Weights of a small transformer language model.
Size: 15 layers, width 128, 2 heads of 64, MLP 384 tanh GELU, vocabulary 2048, 3.14M parameters.
Architecture: biases, untied embeddings, normalized queries and keys.
Training: a variant of Adam for these matrices, 188M tokens, 5726 steps.
Each number is 200 + 20 x the weight over its row's rms, rounded and kept within 0 to 999. Layers, rows and columns count from 0. The size before them is the row's rms in percent of the matrix's.

# layer 7 MLP down (transposed), 384x128, rms 0.123, rows 307-334, columns 0-127
074,203,203,205,197,171,185,190,207,185,184,207,195,236,207,235,187,200,196,214,241,223,171,181,228,175,196,222,196,225,188,192,182,223,212,204,239,204,242,221,195,183,186,191,181,155,199,197,193,225,221,184,217,181,190,186,237,211,201,203,197,173,173,197,216,188,203,207,184,190,186,233,215,208,190,211,216,204,230,223,160,179,192,203,215,245,224,222,189,212,184,182,205,201,172,178,229,229,204,175,220,192,207,185,165,202,220,213,180,213,218,196,167,210,186,216,174,247,188,178,186,156,170,185,193,183,229,185,203
102,214,176,184,190,180,212,205,195,166,207,208,224,206,193,205,175,177,189,214,209,175,192,187,173,199,211,213,202,217,194,209,247,163,189,208,218,200,255,223,187,214,175,173,201,227,194,192,186,166,180,232,192,200,216,210,208,174,219,191,199,195,197,181,207,194,225,206,202,216,210,216,181,254,197,199,197,174,165,210,154,169,216,189,193,199,225,199,205,199,224,186,217,226,173,189,174,193,222,158,214,197,195,201,248,204,228,233,221,208,200,204,192,239,170,209,203,196,243,198,208,168,202,194,212,166,219,189,193
092,242,206,181,200,200,200,204,206,217,229,210,179,185,181,172,183,177,214,179,226,171,192,226,193,198,216,227,221,226,183,214,183,209,214,215,183,210,206,226,213,221,168,203,230,190,162,189,206,182,198,177,196,196,206,206,203,218,200,170,223,176,200,185,245,172,184,215,187,186,209,247,168,166,248,202,205,199,198,168,191,186,246,199,175,165,190,185,201,207,191,198,220,203,216,212,174,201,213,190,221,194,232,219,254,165,204,183,197,242,193,167,185,184,185,174,204,197,208,207,198,211,194,198,220,221,199,186,190
114,181,212,194,216,219,184,179,221,177,173,230,222,222,197,186,243,194,191,212,187,203,210,185,215,201,181,184,186,235,194,216,205,187,210,198,210,213,175,220,174,191,199,145,226,213,191,189,178,219,194,233,180,168,169,239,188,186,234,185,183,205,168,214,219,219,193,210,209,205,211,213,151,215,216,213,197,202,208,209,167,192,196,225,177,204,208,163,201,213,170,226,229,185,172,199,215,195,227,188,220,206,237,185,215,237,196,205,230,171,218,184,179,214,184,173,174,231,190,209,226,171,210,205,205,178,189,187,192
109,201,243,161,172,173,203,237,189,212,227,171,205,215,191,203,178,184,181,175,199,215,190,233,231,225,202,189,194,201,241,220,221,192,224,177,183,212,199,206,230,205,188,204,170,218,179,197,176,225,205,216,216,171,222,207,237,192,203,201,206,210,213,184,234,203,213,184,226,194,180,202,159,178,205,213,220,186,157,187,201,179,204,201,199,170,194,190,208,180,191,149,185,191,222,193,202,214,210,217,189,206,150,247,213,192,198,167,222,209,168,219,193,212,209,222,217,189,222,193,184,192,203,227,199,228,201,184,189
111,225,231,182,209,193,205,184,216,238,179,202,204,186,198,196,201,216,180,212,175,184,216,186,202,204,185,204,240,194,203,180,186,215,216,220,202,187,196,215,242,162,169,222,187,205,219,181,152,221,192,218,193,197,202,227,251,196,236,192,203,198,217,189,164,177,165,197,161,200,211,234,220,180,184,201,218,188,195,153,184,187,203,214,187,204,196,234,181,217,177,203,181,237,236,214,195,220,209,215,194,212,208,220,201,192,194,190,198,198,202,194,165,212,159,242,215,207,208,195,214,173,224,158,190,186,211,206,186
097,210,208,182,204,150,164,207,197,163,213,207,197,184,190,202,196,196,214,173,204,194,214,221,223,186,201,220,234,183,187,209,208,179,223,192,235,213,198,216,185,237,149,206,188,209,231,219,193,186,184,220,163,208,197,155,200,169,185,171,194,235,195,197,231,222,212,157,173,213,209,227,208,222,215,191,241,196,226,191,202,215,226,203,208,195,189,218,183,218,228,183,199,186,204,189,229,218,209,200,210,178,215,206,172,197,206,228,224,225,180,201,185,211,202,168,178,195,199,167,177,183,156,191,192,225,185,200,214
103,160,203,232,154,207,208,189,203,216,202,211,202,252,193,175,188,216,180,209,195,223,175,183,205,208,198,196,140,210,171,215,208,194,224,183,239,203,212,184,183,184,190,187,237,195,225,192,209,154,220,214,193,184,191,208,187,220,208,223,195,184,216,210,205,203,176,193,209,202,155,192,245,219,210,206,188,202,191,211,172,190,232,206,204,184,213,207,210,188,163,197,210,223,215,204,209,216,194,169,216,224,194,167,206,174,187,205,220,178,179,213,195,206,181,253,196,208,192,165,197,219,186,228,216,158,202,192,192
108,198,216,234,204,218,194,204,165,168,196,198,210,185,172,190,198,223,190,219,182,195,208,195,202,204,172,207,169,167,239,174,240,165,194,228,204,213,208,196,236,210,211,227,170,190,230,204,179,207,203,179,214,183,175,190,184,200,222,152,215,231,226,218,205,216,181,212,228,203,201,174,192,219,189,194,224,183,163,211,149,193,158,208,190,198,201,194,173,183,189,218,178,241,206,212,207,210,204,200,220,206,192,180,229,227,193,186,208,210,228,209,188,244,174,219,211,173,213,198,201,209,215,211,216,185,180,202,167
094,166,198,226,190,222,197,201,197,194,187,163,227,195,197,203,223,206,183,162,199,188,221,230,217,197,189,217,201,205,212,195,190,167,227,215,238,195,168,202,209,218,230,182,212,196,197,162,247,159,195,181,204,217,190,201,220,240,194,183,203,200,209,235,187,213,188,217,203,190,194,201,167,228,179,201,202,175,171,221,201,217,157,183,175,235,190,178,182,210,184,205,195,213,213,213,237,197,188,235,202,197,181,228,217,218,224,208,200,178,196,228,179,197,203,194,194,224,176,206,210,225,141,163,214,199,207,193,188
080,198,167,207,210,204,234,173,209,196,185,212,222,182,192,219,178,232,215,149,196,158,214,197,179,184,227,171,203,223,193,173,221,218,186,226,160,212,214,233,203,207,191,181,180,207,184,238,193,225,227,207,186,196,196,177,166,214,149,224,216,177,208,209,193,200,206,194,207,173,225,195,207,209,198,161,196,224,180,224,188,211,215,183,190,214,203,211,188,211,155,194,207,203,175,168,177,229,192,215,203,216,188,169,187,230,204,228,169,230,184,208,219,188,200,218,186,223,209,196,199,213,218,211,193,197,221,221,167
105,182,182,201,193,202,205,176,216,191,208,175,200,192,219,176,202,220,234,208,220,194,188,206,203,185,177,221,199,174,191,196,203,222,228,219,191,201,185,230,184,208,245,168,194,182,205,189,208,165,206,184,179,191,181,175,219,199,193,225,194,187,224,226,218,189,214,211,208,196,201,201,184,186,188,178,185,194,170,192,204,172,199,241,185,163,208,213,199,175,180,254,207,187,200,223,196,178,214,204,232,178,215,220,191,225,199,181,230,203,269,207,195,248,217,208,214,201,189,172,148,193,193,217,196,218,207,152,206
094,194,207,194,220,178,210,221,180,215,192,174,180,218,206,195,166,219,191,214,209,188,188,215,234,189,177,218,227,243,187,159,200,220,209,216,231,200,204,194,216,211,196,204,215,193,168,209,208,200,251,219,182,207,203,168,231,181,225,219,197,169,172,215,197,201,218,191,211,204,188,213,219,195,150,186,199,192,211,188,201,223,151,176,205,190,226,188,201,194,193,172,182,203,222,197,235,225,202,207,192,211,217,231,185,228,229,202,203,170,177,209,171,165,250,194,194,180,188,179,215,207,166,209,158,180,194,202,206
125,168,190,212,203,172,222,189,170,182,178,195,196,226,217,222,178,183,191,201,203,163,241,193,192,164,211,198,199,184,212,193,242,186,216,152,169,210,191,196,173,201,186,162,183,182,188,183,229,184,205,198,192,201,189,218,220,200,195,216,222,215,177,192,177,204,221,220,220,204,214,190,200,210,186,196,197,201,168,192,166,217,253,202,236,184,198,220,181,212,213,209,235,226,207,173,201,157,178,183,209,217,185,206,210,255,202,169,183,200,223,201,203,221,198,221,223,188,217,182,187,229,195,195,233,220,220,202,222
112,213,204,199,208,212,176,201,189,215,198,230,241,200,222,186,194,211,214,211,222,163,233,209,165,205,205,201,199,216,199,170,185,195,156,229,224,197,190,206,185,195,204,188,167,211,203,195,181,175,226,222,172,187,210,190,228,186,212,194,218,195,196,160,230,188,188,218,218,202,197,182,213,212,230,182,225,216,186,218,235,179,216,215,168,200,186,203,198,189,200,192,202,185,212,198,134,185,220,162,205,220,186,207,207,188,197,182,180,215,194,196,201,244,188,230,220,179,204,203,125,210,212,181,202,233,189,216,194
104,182,238,148,183,220,190,181,207,182,173,147,179,195,198,213,216,211,201,189,195,221,224,189,197,203,182,224,204,174,212,197,177,217,232,177,202,188,221,201,232,199,191,209,154,215,179,168,224,188,205,172,215,237,214,227,223,210,197,224,193,223,183,178,235,195,179,176,210,185,230,217,212,184,231,205,223,237,220,186,162,185,215,193,209,192,212,213,205,209,243,211,189,169,203,179,202,218,171,207,209,176,207,167,210,200,195,183,199,219,182,225,197,200,158,214,220,212,227,190,219,206,211,186,191,188,190,193,183
109,198,171,210,214,236,197,224,180,166,216,194,199,215,209,158,213,206,169,166,196,219,213,216,197,162,169,209,203,209,220,216,193,189,178,176,204,201,196,194,193,154,226,208,213,211,200,190,223,193,211,217,183,198,199,185,170,232,214,212,203,222,213,176,204,204,223,208,194,174,169,190,161,242,210,214,184,242,192,192,215,206,211,203,200,210,216,206,196,188,183,240,177,178,196,203,218,183,221,189,203,145,181,206,188,206,172,207,213,194,182,195,197,203,190,218,149,218,191,228,194,221,202,215,217,228,212,191,263
115,217,194,209,198,221,173,210,193,240,180,208,177,201,149,227,211,199,181,182,186,198,187,201,196,205,226,225,200,186,209,219,184,187,204,201,199,180,209,199,249,232,187,185,170,166,206,242,176,167,210,183,218,216,193,226,194,207,195,190,213,196,185,214,224,217,204,179,232,169,217,204,241,175,226,188,192,231,170,228,193,198,215,181,216,205,197,172,165,231,218,212,200,219,196,199,208,231,217,182,182,206,224,195,174,218,184,189,189,207,215,201,204,164,239,173,200,170,193,188,218,180,163,235,186,187,205,221,183
126,171,212,218,194,201,239,197,211,170,199,209,191,182,200,202,207,230,175,206,215,197,196,211,215,195,228,184,185,196,187,162,185,178,198,203,178,207,211,204,197,203,184,235,221,227,199,183,190,188,193,176,158,152,207,184,165,182,177,206,211,214,177,221,198,211,171,207,191,206,240,212,210,228,215,237,184,259,204,190,198,210,197,192,231,196,242,188,184,176,171,179,202,190,196,175,206,175,174,219,199,216,208,160,191,209,234,227,188,189,200,162,235,189,201,186,213,200,202,227,243,210,197,232,211,194,193,220,185
092,209,215,210,177,191,197,180,209,229,156,200,188,185,189,214,176,231,235,176,180,188,198,197,157,189,217,179,208,208,214,174,200,231,197,221,156,217,234,235,234,197,202,187,198,203,171,212,177,206,175,173,204,211,232,197,202,206,192,226,211,175,192,190,223,175,214,193,203,167,234,219,191,176,213,216,198,194,199,183,214,187,214,202,205,208,224,209,183,205,183,223,208,188,192,172,197,228,192,174,196,206,221,201,203,172,193,218,181,218,194,254,225,185,218,207,198,245,220,195,178,216,199,225,169,190,211,232,149
094,209,198,212,179,183,204,180,183,223,231,179,165,185,174,216,175,227,179,208,164,223,182,164,220,178,193,182,204,183,188,205,209,206,185,207,204,189,209,161,226,204,209,240,179,239,167,214,171,228,194,230,225,207,195,177,176,187,193,242,228,217,196,217,197,212,225,193,212,214,211,213,195,220,186,234,211,173,205,168,160,151,194,188,209,199,190,187,228,185,230,191,199,223,195,231,213,219,212,195,209,225,215,211,191,213,211,178,202,219,158,211,232,228,197,222,193,180,197,191,223,181,191,214,180,195,219,202,189
097,191,191,203,226,231,223,206,179,190,213,163,204,222,188,153,218,196,192,179,208,175,200,204,207,260,204,237,225,212,191,218,167,206,193,225,201,213,230,198,229,210,177,198,164,206,164,193,174,203,198,213,203,173,210,181,201,209,183,197,193,202,197,205,189,198,216,219,195,196,243,187,193,176,240,192,219,228,182,201,182,186,204,218,199,171,244,202,163,159,212,183,179,195,191,194,226,186,229,209,212,159,199,231,172,189,177,198,231,208,216,205,197,208,213,204,201,184,180,223,203,208,151,204,205,201,231,211,196
094,180,192,190,188,250,165,167,214,195,216,199,183,179,216,197,196,201,196,177,193,201,179,202,201,220,189,218,182,200,236,215,195,219,164,197,215,214,206,201,209,201,181,225,172,208,219,181,208,179,202,180,189,213,222,215,221,208,223,217,163,217,203,203,205,184,203,233,176,205,202,182,217,159,189,209,187,218,188,212,208,172,172,200,181,213,198,246,227,208,222,215,185,158,150,191,202,227,217,189,213,172,207,205,177,213,209,146,203,189,199,227,168,223,222,230,210,224,221,219,215,215,168,191,177,227,214,189,169
102,168,192,172,187,220,229,208,221,215,166,189,156,204,227,215,224,204,176,200,207,203,194,221,191,206,214,212,229,175,189,190,185,223,223,176,191,174,178,193,209,191,172,178,204,241,189,183,206,192,186,246,201,198,205,212,218,177,208,178,177,225,207,202,226,214,225,147,169,207,157,193,179,197,192,158,195,192,205,194,208,194,203,200,209,222,186,179,204,218,196,216,219,195,230,209,180,208,236,228,196,232,195,146,186,198,193,201,221,193,218,190,183,197,194,220,253,180,201,196,210,212,243,176,203,187,198,196,205
100,225,214,185,207,171,221,216,222,176,208,208,211,192,197,181,215,196,216,238,201,197,179,202,189,204,223,233,212,196,173,225,199,171,195,196,203,189,198,249,202,190,203,224,172,200,189,194,183,204,182,203,181,201,190,211,220,179,187,214,149,216,170,207,181,228,210,175,204,204,242,181,206,211,215,143,182,197,185,235,218,203,203,182,195,200,205,173,179,216,204,160,217,180,189,240,222,186,234,190,204,195,138,211,194,230,179,216,234,199,201,203,196,189,199,210,212,183,204,157,230,198,189,223,177,178,206,209,195
115,202,234,176,227,203,202,219,239,207,204,176,175,162,210,207,191,199,204,166,205,211,176,228,212,208,179,234,190,205,223,199,170,212,219,153,232,217,163,176,234,168,180,199,211,202,223,201,223,182,179,196,185,187,167,211,213,214,206,208,212,236,180,243,199,202,219,193,147,175,197,233,208,202,205,183,209,213,171,195,212,210,204,204,198,200,207,223,183,206,202,184,211,174,178,204,209,208,178,202,206,167,212,176,166,200,197,208,212,224,208,195,233,196,212,190,177,204,228,229,193,208,148,179,203,220,211,181,214
108,219,209,193,174,191,183,223,193,220,245,194,191,217,227,205,175,177,197,208,206,187,188,205,163,218,206,201,197,210,206,235,160,209,179,178,204,214,182,190,195,200,202,185,207,185,162,213,215,179,174,204,212,193,192,197,209,251,212,158,205,185,197,189,212,189,230,185,180,217,191,207,204,210,242,197,228,242,195,207,221,201,209,181,178,177,156,189,229,177,209,216,175,189,188,192,183,204,222,193,186,201,226,240,198,173,189,206,205,179,244,190,222,175,207,208,196,219,238,208,160,176,226,176,212,214,161,212,184
087,187,196,209,211,166,209,203,185,238,222,235,186,183,179,195,203,204,217,183,151,200,191,183,203,197,201,181,178,219,207,189,221,241,201,217,203,209,176,242,185,198,215,183,166,191,215,237,219,193,198,181,188,205,189,208,162,219,232,223,220,165,202,197,172,190,250,214,215,188,217,182,223,207,210,160,195,199,201,221,186,170,197,209,221,203,193,230,191,202,182,184,174,228,184,211,163,234,205,211,211,217,243,179,194,187,195,204,175,197,176,216,202,186,206,219,190,218,231,219,211,182,209,234,180,224,185,173,178
# layer 7 MLP up, 384x128, rms 0.126, rows 308-334, columns 0-127
101,205,199,194,211,182,163,214,200,218,243,233,218,213,215,200,206,162,208,199,147,223,191,206,239,205,220,157,212,180,198,194,222,218,180,208,202,218,175,200,211,218,170,205,191,217,203,185,198,202,221,158,187,218,222,180,148,228,169,191,234,203,204,159,201,187,202,220,183,190,180,202,225,203,198,200,214,202,222,218,193,185,187,225,216,223,162,211,209,186,196,181,185,197,187,205,154,234,192,244,196,188,168,183,174,204,204,191,181,212,214,185,213,239,198,197,205,223,219,209,193,228,191,187,194,210,190,199,224
089,161,238,185,199,192,195,183,202,189,177,177,208,209,187,258,189,201,182,232,178,236,206,210,212,214,196,185,196,139,221,200,198,190,213,173,180,213,243,195,182,198,205,233,184,200,221,178,200,186,167,206,205,191,233,186,202,215,185,192,225,223,210,225,180,202,217,183,199,211,177,174,188,220,203,226,238,210,212,210,198,192,159,188,258,200,156,173,205,188,205,216,190,188,207,231,239,204,196,208,177,204,191,193,197,203,199,202,223,192,189,233,206,221,201,192,207,214,201,164,191,213,188,197,198,162,217,206,212
113,172,199,213,193,206,210,205,203,185,189,207,185,200,204,211,208,216,210,183,228,201,256,172,173,163,227,221,210,208,180,169,180,183,192,213,208,187,185,219,179,192,198,189,199,220,187,209,222,199,220,162,217,232,251,217,200,211,176,203,223,184,169,233,203,166,206,193,213,182,193,174,218,225,190,187,177,221,165,223,213,216,209,178,189,230,218,224,151,207,162,227,197,185,198,200,201,212,196,212,173,181,152,202,210,188,215,178,197,216,207,213,191,183,212,190,203,186,171,205,188,227,178,254,206,202,217,184,209
111,181,187,189,215,185,212,161,217,219,224,225,201,198,218,170,214,220,208,208,163,184,209,160,224,186,197,241,204,177,187,150,197,194,160,223,208,224,208,194,215,190,200,205,200,208,213,205,202,216,218,217,162,194,185,187,192,235,181,242,217,220,175,186,168,150,140,230,151,198,197,205,221,223,186,202,173,230,226,234,197,179,208,216,196,192,225,211,191,208,199,190,200,201,184,209,189,223,188,210,201,162,210,195,169,192,202,206,212,193,225,215,215,204,187,198,202,216,196,191,202,216,206,173,191,204,223,203,197
097,212,213,183,212,175,212,194,199,196,175,205,188,204,143,212,202,188,177,192,206,200,238,194,211,218,212,214,210,206,166,238,178,176,165,176,197,216,198,199,180,202,161,220,200,205,222,213,228,196,184,168,208,194,210,216,212,198,165,198,218,205,166,208,227,171,211,199,178,165,170,207,189,183,260,224,218,217,190,211,173,192,189,165,202,174,189,174,197,204,202,185,191,187,171,238,229,225,182,192,208,172,192,198,222,193,201,190,213,201,208,237,191,167,185,186,223,223,206,193,208,221,182,225,198,170,195,230,225
099,171,190,225,173,198,211,206,207,220,235,192,198,201,162,200,202,192,180,196,181,223,207,204,201,190,186,187,171,204,210,187,244,218,210,223,199,173,229,222,211,197,215,193,199,214,190,237,183,220,183,199,216,209,215,195,162,204,165,203,196,202,190,211,183,180,194,229,258,188,230,187,192,185,221,196,185,216,214,207,170,221,204,242,201,190,193,194,208,169,173,180,226,193,184,179,190,192,204,202,215,224,151,186,227,219,194,180,211,225,179,159,205,208,173,211,171,181,192,240,192,222,232,210,163,195,211,158,193
108,193,227,206,194,196,191,194,191,228,213,187,236,177,213,202,212,212,192,207,189,177,239,185,179,180,192,188,188,216,202,194,210,201,223,214,208,219,194,200,166,193,205,179,132,192,164,221,221,194,150,191,212,215,233,205,204,223,204,208,200,182,183,207,203,219,190,176,185,188,228,187,186,201,218,199,200,213,200,204,228,184,166,204,203,218,165,179,164,224,205,200,239,162,215,193,180,228,185,209,169,177,227,228,171,199,162,204,146,195,230,214,209,196,192,189,201,172,194,210,204,207,223,215,202,234,233,203,207
115,212,191,171,177,206,212,224,218,231,223,181,206,205,209,228,206,171,186,188,220,212,224,217,211,177,218,179,217,247,188,193,182,204,204,180,184,180,190,219,173,165,201,197,199,183,183,174,183,184,192,209,173,225,234,203,186,196,145,213,210,154,211,220,189,204,216,222,181,201,162,221,211,223,196,224,193,210,201,200,223,221,210,201,227,215,196,194,212,179,200,142,200,192,212,208,223,190,204,225,181,208,184,228,164,235,213,217,210,184,175,170,186,152,221,198,180,210,188,198,223,225,201,221,184,192,211,176,202
103,209,182,153,191,178,220,196,210,235,189,228,195,189,211,200,178,177,241,210,210,230,183,183,199,194,222,190,209,203,193,202,191,242,212,191,194,245,214,173,192,208,180,223,193,186,214,230,191,224,198,192,183,172,221,192,200,177,196,226,211,224,212,188,194,166,180,201,179,208,168,143,214,210,239,210,222,204,243,196,185,158,247,226,227,188,184,201,210,203,192,183,222,177,175,201,176,188,187,206,172,220,164,214,207,204,216,193,213,201,193,192,220,201,191,177,175,169,211,198,198,203,232,207,206,219,221,194,197
094,194,170,190,167,178,187,229,201,223,224,235,221,210,227,192,180,182,182,217,200,235,208,186,200,160,194,231,197,181,201,221,180,225,174,168,224,188,185,166,173,212,243,189,229,173,201,183,195,168,205,210,186,178,195,197,203,209,218,192,231,237,208,209,198,199,197,220,159,236,165,181,192,222,199,213,226,209,211,220,213,199,220,204,206,193,189,185,193,206,214,184,229,192,231,193,203,190,211,207,205,201,218,209,175,181,196,205,208,183,256,193,201,225,195,164,215,199,175,211,189,187,196,172,221,195,196,180,251
101,213,220,204,188,223,209,196,176,216,226,215,199,179,179,224,209,196,201,195,213,217,195,212,197,205,194,183,201,251,196,215,210,184,211,210,226,202,227,251,196,204,187,150,188,183,207,212,217,211,168,198,195,194,217,207,198,193,170,171,198,190,153,189,205,239,198,190,195,173,233,187,161,204,213,192,219,211,197,206,211,203,211,173,179,224,179,166,220,207,201,173,197,187,180,178,192,205,209,197,161,198,204,203,214,205,179,212,162,196,154,177,164,179,206,170,182,198,179,206,252,235,219,181,192,212,240,196,221
102,190,190,187,181,191,196,192,204,205,204,203,241,166,198,200,217,184,222,185,211,205,222,195,198,183,202,170,183,208,209,232,194,179,216,212,185,219,199,223,162,192,221,169,185,225,204,224,183,159,160,194,233,192,193,206,159,250,217,202,223,209,226,183,171,192,209,227,192,193,213,203,187,237,248,167,209,222,233,230,180,211,184,224,179,189,157,219,191,206,191,207,204,177,231,208,174,229,178,203,189,198,212,213,203,194,183,204,186,192,229,210,180,216,188,209,191,200,184,210,198,189,225,216,221,197,222,159,233
116,161,166,205,229,195,201,192,224,184,218,187,240,207,165,171,220,203,201,198,224,220,206,182,223,184,235,211,163,208,191,173,187,183,227,246,219,196,190,196,172,193,173,197,177,208,175,189,172,192,196,188,228,181,206,186,210,210,218,223,198,179,200,196,158,193,181,201,206,164,188,208,186,216,248,171,175,207,225,207,196,186,211,244,190,219,217,202,211,185,193,185,225,165,200,246,230,214,184,214,191,186,211,198,183,205,211,236,209,209,172,233,223,179,200,210,164,196,179,192,213,208,215,208,183,196,204,198,194
115,196,214,215,185,205,211,160,177,192,200,213,221,232,204,213,176,201,216,181,219,219,223,189,203,212,199,197,230,213,179,194,192,212,192,236,172,213,181,257,216,220,190,179,206,187,168,209,215,174,184,197,214,178,221,208,152,171,159,212,216,160,211,204,194,207,181,210,203,193,210,200,205,226,211,211,210,212,210,176,175,173,223,227,187,201,178,219,176,206,138,222,195,165,185,181,198,206,205,195,213,181,219,200,181,207,161,203,179,233,197,214,189,204,194,205,212,194,168,174,196,214,173,238,231,212,201,182,176
101,177,181,233,211,226,199,214,203,203,242,241,224,231,205,160,180,220,202,193,216,198,198,192,219,197,247,186,183,208,204,140,203,203,185,209,218,199,176,192,208,225,222,180,206,187,203,193,164,254,204,207,153,191,199,208,185,215,183,178,194,259,215,217,177,208,197,214,175,183,182,193,173,217,173,176,202,197,198,178,206,210,224,201,186,223,192,205,191,240,187,181,208,226,192,201,206,199,201,208,185,211,194,186,182,224,219,227,191,206,184,192,226,223,192,186,165,223,159,197,202,193,204,210,199,219,212,177,198
108,141,210,202,190,178,224,174,198,176,208,225,208,213,161,205,213,209,172,201,205,180,215,182,197,197,196,194,218,212,167,201,205,173,240,206,195,175,224,207,167,220,194,178,212,179,183,222,196,221,214,194,211,167,196,190,205,197,152,204,202,229,197,212,167,208,189,215,218,189,206,186,181,197,202,161,178,201,242,208,181,216,191,242,192,209,217,198,194,219,198,169,198,236,197,197,226,208,194,220,193,208,148,188,209,250,184,218,199,229,185,224,223,200,217,180,184,180,170,184,192,222,205,222,212,192,230,181,209
108,195,192,162,211,206,224,205,233,188,190,192,234,164,211,152,193,175,179,193,191,193,222,183,241,192,218,220,197,233,179,195,178,211,203,171,227,212,174,220,180,227,190,206,207,189,171,195,202,223,178,183,209,201,176,183,181,224,211,186,196,217,201,188,188,184,198,208,173,201,191,200,181,228,202,216,178,218,160,240,202,164,188,206,202,213,189,222,168,183,201,201,216,197,177,225,207,244,203,209,192,227,211,199,185,180,202,224,200,213,237,185,197,216,186,183,247,213,200,210,191,201,237,186,215,219,227,150,221
113,202,195,233,200,185,207,205,172,208,196,211,202,188,212,210,168,189,219,187,212,186,200,154,193,153,185,176,184,207,204,223,211,187,199,219,214,211,186,226,190,225,210,158,171,185,202,198,208,181,193,214,206,219,198,179,204,220,168,187,219,209,221,188,179,199,207,208,184,185,195,194,188,212,209,207,248,224,226,225,200,200,253,187,188,199,171,197,179,238,192,201,231,201,219,215,189,210,197,151,214,203,181,211,158,192,225,194,167,182,239,214,194,225,158,196,206,235,171,211,200,229,198,198,185,226,223,200,242
093,199,185,176,206,215,208,190,185,191,232,206,206,217,198,207,185,191,180,209,218,216,238,196,198,203,191,265,190,202,212,210,206,197,171,170,196,190,163,186,187,191,178,186,203,188,191,180,235,199,179,206,187,176,199,191,205,178,207,177,224,236,202,199,220,204,181,194,184,222,155,195,215,266,196,209,216,227,207,232,183,194,205,216,205,199,171,180,200,204,202,208,200,203,200,213,194,208,193,205,220,184,213,198,158,199,197,203,199,180,214,184,155,217,174,159,226,182,225,208,193,208,190,162,229,204,190,214,270
094,194,169,210,203,199,209,175,211,160,191,232,192,190,208,208,209,189,241,206,234,173,207,202,217,182,218,213,225,217,211,200,240,170,213,187,206,202,192,203,183,216,181,196,225,215,214,196,236,190,201,182,194,222,183,191,198,184,172,168,183,213,204,216,199,190,154,183,216,175,185,170,187,216,241,179,165,224,197,192,199,216,207,172,219,217,221,229,181,262,179,201,244,209,188,211,166,189,189,193,193,201,166,189,221,206,210,196,228,178,204,166,199,162,190,175,182,209,165,215,200,183,211,212,208,193,218,189,204
102,217,206,192,206,204,219,195,191,241,207,222,186,187,206,241,185,195,213,186,197,223,175,203,196,180,218,161,224,224,204,190,213,208,204,191,180,186,192,172,167,167,188,212,214,181,211,230,208,228,182,172,164,213,219,215,192,197,191,224,228,178,160,203,162,224,214,197,173,167,147,218,190,207,210,235,219,204,188,211,204,177,215,200,195,196,188,209,230,209,193,216,229,180,206,231,176,219,194,157,184,209,188,181,213,211,196,200,196,176,214,208,209,182,197,151,196,179,199,185,221,194,241,225,209,239,186,200,219
092,179,157,225,210,191,215,190,200,222,175,212,212,221,190,189,196,179,205,200,185,205,204,162,189,185,227,195,199,152,231,208,225,206,208,201,222,196,187,156,190,187,215,170,165,186,190,230,192,229,239,213,191,203,207,215,167,205,187,222,199,227,196,186,213,190,224,193,160,213,213,202,185,227,196,199,220,201,205,233,193,198,207,205,199,188,165,170,188,204,174,209,247,236,182,180,186,203,191,197,207,184,159,187,184,208,215,237,198,188,228,197,241,191,179,213,169,186,193,191,209,213,245,226,179,200,218,173,201
104,224,231,233,235,210,176,165,195,222,206,211,226,208,205,188,180,181,225,233,232,217,194,195,198,197,186,186,201,221,209,186,182,186,218,187,208,244,241,187,179,190,231,193,192,159,197,198,203,209,175,151,163,206,213,191,193,208,190,208,210,191,171,204,180,216,167,235,184,216,198,198,190,206,220,247,231,218,172,172,196,188,208,207,210,190,203,212,186,202,206,208,191,184,170,217,186,211,195,190,193,159,214,220,202,200,178,192,158,205,229,206,220,226,186,156,178,234,205,207,202,195,202,195,195,226,214,232,200
103,200,177,204,215,221,221,162,204,253,197,217,215,194,200,173,201,183,197,165,233,197,209,193,216,215,177,189,206,198,194,192,194,243,163,192,209,181,187,223,203,178,190,173,206,184,181,182,204,194,169,192,204,176,201,199,160,244,178,199,205,222,194,193,216,204,205,234,162,195,196,207,222,206,230,227,205,202,235,186,186,214,231,236,197,221,182,204,177,214,214,222,191,191,193,178,181,240,194,187,212,203,234,152,199,173,180,192,174,202,244,194,211,187,168,196,217,207,184,198,192,216,212,203,205,224,226,163,193
112,192,173,197,221,220,196,157,224,197,170,218,219,163,205,187,209,198,204,216,218,206,229,144,185,156,215,190,189,186,191,201,197,187,194,184,164,176,169,217,179,222,209,217,213,187,223,252,226,213,212,195,210,163,190,203,193,226,180,182,207,215,192,186,229,201,197,201,202,218,217,187,216,185,212,191,233,229,180,242,178,218,259,194,199,211,210,206,191,216,188,227,191,195,185,181,199,209,215,161,219,210,186,197,174,192,217,195,183,193,221,179,163,184,175,185,190,212,186,176,197,204,192,203,196,205,205,230,234
106,179,196,213,215,195,215,218,224,185,175,221,182,197,186,188,203,234,227,166,172,216,200,228,205,202,182,186,189,234,187,216,228,198,218,259,186,212,199,215,223,185,185,158,173,206,210,216,177,217,215,195,204,189,212,221,192,174,198,224,190,175,178,214,182,183,188,218,236,156,204,225,175,200,218,174,193,197,204,188,195,168,192,198,187,219,224,211,199,176,186,191,206,202,149,169,223,207,173,201,202,212,168,197,198,214,196,211,199,228,167,160,234,194,206,210,201,191,189,205,217,190,189,255,188,215,225,188,184
096,212,221,193,203,213,179,195,198,196,201,222,205,210,227,221,207,204,221,209,247,195,236,188,192,200,198,268,203,158,189,196,172,201,188,178,183,170,215,172,223,211,225,180,211,177,218,190,207,170,191,217,181,179,210,186,220,210,185,200,245,237,194,195,214,227,182,175,150,209,181,184,177,196,218,220,214,207,207,190,182,220,242,212,220,203,218,169,177,222,198,193,205,183,197,177,211,192,190,222,202,165,176,184,178,178,201,186,182,187,209,214,181,213,184,177,224,214,173,196,185,209,195,163,214,187,187,220,232